From a checkpoint of a small transformer trained on Wikipedia.
Architecture: RMSNorm before and after each block, no position embeddings, biases on query, key and value, untied embeddings, normalized queries and keys, ALiBi, local attention windows, gated attention, a norm on each head, value residuals, a smear gate, an embedding shortcut, learned residual scales, skips across layers, capped logits.
Training: a variant of Muon for these matrices, 82M tokens, 5256 steps.
Each number is 128 + 32 x the weight over its row's rms, rounded and kept within 0 to 255. Layers, rows and columns count from 0. Numbers have three digits each. The size before them is the row's rms in percent of the matrix's.

# layer 8 MLP down, 96x512, rms 0.097, rows 0-95, columns 320-383
108:169113131137194137139113153169095160132153123113118095145114134118105121129118121089131139124139103080149082102143059143112130214166126117132033192158091129130104106137137108167151127192099137
097:180142089073095166164137139162201134168115112127130135071136103071063131078160096132127110124138132127093188090169085116185132090163130171126165138163138156155158122083108168214078121109095104
100:130141162120116062116112079156087103144177163104137122109093120198142131182159135125175157094111057110175130160115114136101095096088201096160130092188113067098063159148180140111124161154065133
099:106131147096067149111081078101133097089164169123155109088168140138156186142096112122094132090130115166101100181101180124152139102159119155120142140119157129122121094181156155082170123129132124
098:157085179153112116065125101172092149120126182128142142132113118184083129126134123136086109085147107072125111111141154084129092148158124148104121099167146117136064099141079103083129130113151074
108:132108116108174180115177136083122155115171147080155105111130115148134108151091143116107106071096106181142146099137123084105138150103171126107175167088147105124137110123106145139175110103134138
103:104117143123152127110100137175161110227106157114083159157134107122117145188076141085082137140074135188150100163135143102193111122117105183186158105136129121145090149147123166095114219060167165
104:158164147133175120152169151156099148118155148150099144098078132162065083095169160122106104143158045145115056164129162172158114152098104108139154154163064204134131154127157110133113099123119145
099:183148106112172133137119130156119227171150143123173153134116069108060212144183158142107175127087089125123113063115167150142122137098064124162080193130126189100136091087135159064139100117140095
096:142132155137133162104137119077153167141152123128146136157106199161107072080090139130150133092073099116131156088134140103155141142208134122086160145116124053129095121225161118118152134092140165
097:100163152058097222119140066148118131026086172097173178145100058091103170129145074116097082147093095191138111088188106136133111116122114108127147097149108162153182154129111125184110166111170103
097:110123129203159183173068145132140124148170134143176123149129089103134073106117077083124091172201066107109143122135200077102122114148122161038103152095114159122116130137152109143081094165177109
097:122146155145040117137132146116108107119129138085127145086116144129097158113136094119098140145200181076102124075145181152122217160155169091105189076126133102118155123171144144139085144154127102
096:151109136116151132113135149099137191070072138118083134140172094079124126128091106099189164098147165125161070110134162121163102127122134151103155085146107080186098105098175112133145143094158164
095:180191165132102165136132177120124139121116114165143061090132139126149187154155090129149158163165124141128107137138114104122119108107151105150077133036146147143098067085139190115101157134197175
096:120181073119039144153086182127136112108092163119143188149120087119098141154092173075180122141121076130170091119095142163136148153071110068101127131115115128120169110151135157121134090126104108
095:133093110148144147122140175100116127099121087069144127128092162093151194105049165097110111098146150146146108133121167076113128110160107175139176111133132177118139106143160146114096156170164121
096:104122110081130137140156105119155111142075147129109095140089084085094152160136100143118169149089138147098136178083118140152152077137089126162072105157132164149077040148171131160132119140102156
096:149094125144111150144116104112135082185124120108121114136096153109100073108142062134092073127101161110151103165135121104130137129128103144125105123165136112115107078097154156093094053167114100
096:168124074127126153156154128094106134092054086111141086164121129167145142108145104136117091168173141108174112128136140169122111105166164158147161188127170109130184098145170135097162078111105110
096:132125143131156079120145118167151104137161105158116106112086133110085112161110100143092131150162166095119147098093105111135163046157156106121088103098112164121117078081182150148159157120120151
099:169125156084102173147132123153135141126159142155098134107094159122120118171164093124142142115122114138141126169189045064142084183105117131173168080115135195187118180169100153142120169171107086
096:094104143126126136099120105115103182195079205087127114118104116096128111132115135153146105086099155137172081109160140109139111156121144086149146139059125072104123173166133148088180141157192131
099:083145120032145150133132167150142133145179081161080160148196136163098189170096109148111163121120124169118129111112206140087121142112087156076119129156090055072116114102112147160129138154135190
102:128106141095176115151114133097131121107147160050075157079136135145167064131141197088143093164193085120079111092081154120154097090109095142119108165149126089120111119152101137079161118095129082
098:140092141181149154110100120148125146145126151166083102058134097076132052144140179107171156108134185174125130159115163172106135129107130091096079160126110116140112147112162108084167123146139137
098:100127064128203087106173106120157144190144071095099133122144115138158121138163179128115100124107143107147155103121097160145133153135128115132103148168143136130154080191140107076185111145098096
097:178141127121125089121094132123106096171093159178147187170099147152144124158116121133115174090046100113077099097153146140116128122135105162087109114130137128129138180119146121133156139192177104
104:167139135169142153112165141104199159120149121139109078156176149104093153165102133122137151127171124120171081115144116147140128167035110104138096154085147138086168122152124089131120114130076136
096:113141065170130094169145118106165104090122148063130113193143115088196126150165182097111120115099078112085109117158079108134185110045141147135042089102145195137122172171140122084077137144100127
096:083148087097127112128169092187092092130135105114094076086143160131117142115118153089117145074137112094106148133132098115127096154144098079127117085148100127124138133090172145170105102117083100
096:144171117144088104129124185171139141145192175164135131184110108115142093109121089140197117105164127133090126096086176156132116125213179153106098132052149114121138109130105136090090154092101163
103:161127091105124126123115102147076104137092113119140166130122169172130145113131098160076233141150125148129077130083179118142131096176181139147082131129108129150114099181101153098129112130153150
098:118142081099178090057085094172139147151137088113126117170130117160121100110093094132098158135141146130183165102163109103121150135119154119111087166160092187171142139187111106146147040133104154
097:096126108095156144069077068135111097156143129136088116098179151158133145177123135132161081126162110137137126180180111129128099129135175179151137150120148094192127098117146115127095101089121093
097:131129153182125138079177127105099132126114082175083118083129159136087069159144082084123139156080155155056121137111086073135115082095054117129089075134098142188153122132077142145129173145169171
096:148130158211123136166097155141102142114089139160088086166127095137040114073112172125134148127139114133109086125128183102149111131131146121097081048097109168140124133088117065113118153090149195
097:103122087124054163091103110141124157141111158097118163124114164103143108202159125121179100126130189056138118108059098128165128193099112098089120157145139100131156150130080128085119212149116150
097:102076104183085203149122161139144117148104147128137110132172106151166140159099115153111100091103120109099090147071083161160131092167134141100099135148103154124076132160166059098147152095122104
097:157100121160140138181070134103177149097101164141061142151134120128094130112164204116155128130127128148120138156118126120136013145170151119105142153201134153115204101106109100162134201154082114
096:115101116136107130205163122117097129085147166090124102191118103087118133165084193106118106142143131123116112061176133119071106158122130178128133159152121065077122123057152071150174189130102176
099:121155072208094104159122195145213138150125134124119171152137125017129135148125123035112135135096086130109127144171127108171122154127183146182105076132139114159107133139102151064104116119172083
097:173123152144098165131177096139161089116122142112107102088119169124181142138083122116070076079136129132069132073049122155108130116103131151141125091125147077074135068126125065142111145145152126
096:181173104110173117110079085127155122138104092114079110108134139102156116086134164089097073094131108171107155131099105117071105131151104105121126119183132141093095120163086110142158101076144141
096:108105198172161102193135185139080135116121132120144144205184148131152158125098194140123166094142182123124190183136144081134085099090176102069201129124123127099164102123160097162105166102119137
100:092137133173132137158155091144153079135094123112168125087217127062130142160152110141113097132040131095133098117079173173124189082139116107151142086126129122207087191085125132105053149093091147
098:110132116133108168104155149085095135139101101130082043097133153139159099098141129091108131124119106166156155074139137126120118153177107175127163074137165147151126146206081119132113209102147152
101:130116107115108115161082152143134066121131125113060145154128140138136120134065158152121076146087114106128095126140201143137122154110149146132083149150124112148127131083156125121122096147138117
100:138128078123075126106104126106069111111076149119141123127125143145124162152154105120133126077131175159142114111111209093123110137142164079157160129142122174146155164120097134111154149154115110
100:189120141147105098107116123137161144135090124104115060083117141120128129182130103132140105091140077147133145143119117123126105099086060133153138130145088072110163111147163096141130102089113137
099:110132113118110066099126108083135087141131092138168128108144113138084120090130099099135171069164113132175141122099020087134075065138139170047107147146090095141093067103118113116138090171149171
099:161146153161082053122101079110131140150127125140105151137110089087083153120145138084121141118107139140066139143124129121129146096117128089131118064111126153131097104076118116117130137076164119
100:157178165144161048136107102164152092130151079133100154129181188091112144070130160129116075105152173165161147102168142092153138104142170127131122156134092193170128144211098156126055175131137128
097:071117201080182078096120139097105135149112062132094123147117146116142167099186075148112108146133147168083135108123075075150128141150194118129151119132117148134177124138167133100103062138099115
094:171085198137099117170123131138126167132107104139105115020137118059144144168118099133109168157083110166131088108114181208117132173148115114144090096081135181099104122051150106146170145178129116
099:134127121211140121140200127130122104121115145102142150069144109143133139103192101135105103134165138100124102109117111163106132142164153062146187168094167095134143127079158086217157082138130069
101:114038125151086098106110114124140209110125091129169177076153182146175128143136094136102061118133092155096177131173155094139145118144106137111113153143104089125145105136076135118155180105121129
096:106145150097177118098081133127060123092110112153056108160156088116147138147121094122132139123129110156138169128154085095095110139148139153086194150167138093119180130102106149162165084152064082
099:147248182077116166129155100117128194154197043144126152093151138124134052043141122118184095064135198196151128088105128055135091150167130129113183147143140170121083113125149149139121127122095186
098:151130085077097127107123127113153160082127115153122117118190141162116094099161103182107164123134094134098109127210161133113136146145181075123126151176186149139126098098174073083184127106137145
098:091126170127091157112123098124092097105148107120157150133196099070145062153151058109128131129128130146210171114141181177191114148158196095097130163162100134134161060121114181124102110121085067
098:104208153104163134110122187072141096119212090113140083118079206151123108137166125108096143156142121055170156191165099078139078129086151090147138138067139138094155149124126134122109104133112176
099:136163134164169121161097156124146124078072124123139137155137175127125121133079146138141121119147106169112107131145142119149117124122130085190115148137151117124147096100106141129105149135138086
099:160135057151146160160107149124164075128126115153167211112153058107092151070115142131103104068152145128137130114141110176139160122118113153147103089161128165168118086149088123071195086108152086
099:099084132110141129108219062150167153111163202122143185150115115120165132132157112081163049103107128152080138107114092128111146092092101107132124164163100150097140108158120134117101134085117122
100:180161196081103105155170159179061099133143102094123200131072097146143113112196100192111091111127098130135087136111156156153116089102163140114136171117171099086126144085090186122127127140197115
100:135141075097158108155131117128118164088104145136165116125096144060084111137129076126157095203118127150150130145164095112064111152152133147134091055127090119109154176163168135121108076120119112
099:158145133091160137146184173130110087108146165136137163166120161137134175124107117141102107090162103092072075179126126085150137171163113074091129129137077130106119099158083177136132140115139149
097:152086124154141144168100085112095158063158107169110146177105131146139051099125116099115145122141072164100161143146137138151073030103139166133107119097163115115177126174111108145135089101112098
099:195201152135151084106132144113119135147140095139084066131175130121134111108120113162106164088144139196147113138110146162112166163151154093177134114140103101130102061147143103084120162139171141
097:152102174145192160106129070152115146089140076162127137132139200157185135114126146103099089106122091077174177142150094142112145155127150151092107172138131121085172133087112093142100051112073100
096:150129081145038072122157153107151155145125128093137158106074170153051151189102099082122104173198108165091173073114123135104135069085158173128081106129167115160046113152120177144138118112146124
098:098134121164170131163175095163091175128148191136147154174125092174144115189075139099144146131111133070149112086132111120165121101115175155075120147071134129078125124199115135145185111160096183
099:139216085096155162151178109105079145078178136114134128118159154132094123104120158162156128120096104107136123161113168117153052145152117109138076123149115153091130184162076112109143141076141133
097:136143082140097159107089154150096091108139071154148043099101109196086148072082143089177115152097138105124148100148169141087151119173105132163086056092109157155104131123082097106137082203133073
102:119117168121138097165150180097128166207106156101106121145126169096121146109134113142125095076100163188153149156148148155149105116148112168168159172101073172134155139117164180117109111153165174
098:066175171146085145159115181189124106081198123068114161146138175122131158157148087150106135077150147138123162172165143100153093140130077076147129212151093107180152115159143077140096061189139100
098:180114134126114068154137131153097161110087143062110055111149173161158109097099138159100130165106105122129109130176091167192158135152120104092063150167125109124132131081048151162142145137156093
094:110124162094128128201147126148143148128090137120138129080150150140151097141161107189109098166196094098130133121128118127128096061123096172114169140177135091138112127071140104096188079106175149
096:151189089099146124154156094125150128083161150095121105153112092153058098121148086180113118147089135125172049116111106208142162107113147087131117147102156102140157157093117118112076161116109156
096:156110097094190144059114140119085153163118071163112096081173099077153077157137141156113166136086179156166170129132181146091138125138155128143145142117145168141141082095129078091190149174173138
097:130123112142177136115061147121115122154155154128071156150135156205172100131156176160099085133133119136120186169089086157142151084092161145143152126101130173078132104153106100147190113064093128
098:116133156104130100124147080174137091109136150107125135160144130091116138131141174149173114124092080083094063140171117128081189167159128082154106133135139089125106137129121146112115189106089159
098:215135116142161139111128094092135108138148106103139120175109061176152105119120094119121149101113177129165170107124083137181130146141118126154127145152112142134109139186136113112125159086089139
094:113129073195114148114148135148075139117074102151152159140081124091087169142139117118110124141154111153167112122114148149077127193151147142108057139142164191157051108100099123088155120138122154
097:084057149132104143143110094181173121136112060135096146203065092144121170082094134108112091095181113104132141120132139128132177170125109094105124066144122128146100108160132142111160060100155115
099:110114123112137133129158089136143078188207119168138122168159051125174131160154154109115153128123133130136134137152132170164154066178088153113093142057127128131134131180146088154159073078162124
099:168099119190130138124096148111126150153108173100130104142103123151160126131157050160163109080201112201161089143124151160145066099123095051145146161102157201122176154116162102105120101141170135
098:124130196149111121091139156112087139158147136123123115148065152157120144077098157126176132151129111126135193131131095058140130107164102125108080146132128110114185149099172092130124053152085106
097:117085173148154147104176114081124149146094149133142181137098078125114162087108109129144070150083212105152161154155170101098135153107075163107100124116138097091148126114103138168121158112169139
096:121103091102169145090173131081086076105135102173116052161087099145146144113123117104161129105121136082193093110117146099141139128132177090142100114160096086173071115127165126091163100168121126
098:074144119153147092093156079100105125091120129124104140090155121205161145112147097084117148149150144127151104131123188116151111136080093104103124141125116143150121097156132143147138146123049125
104:099109128112056096145119139088100176144129178147131122174128059140045198175087134102129130098135162157157112103172183159166101162124137122227103127147108099119131115145200122083143123132104121
212:141174152145132135142108121156135130063129157069177107142128096114108135150146155119148128107118143117155151157128000066000174120118152098115106144138078100109146135127134131136132126162151141
097:086162127114119083149131158059122138143162145189172129188107139150124116172121152139127112067071148145119154118124117137128148122079199155134101154193121122123117110144134052129098137127140122
097:116104125162151139130077178133161156104144143113196159098113150157130091114113102159190111115122142175109137170109164099138109105103138110143153117081172155133132134135133145128096140136107097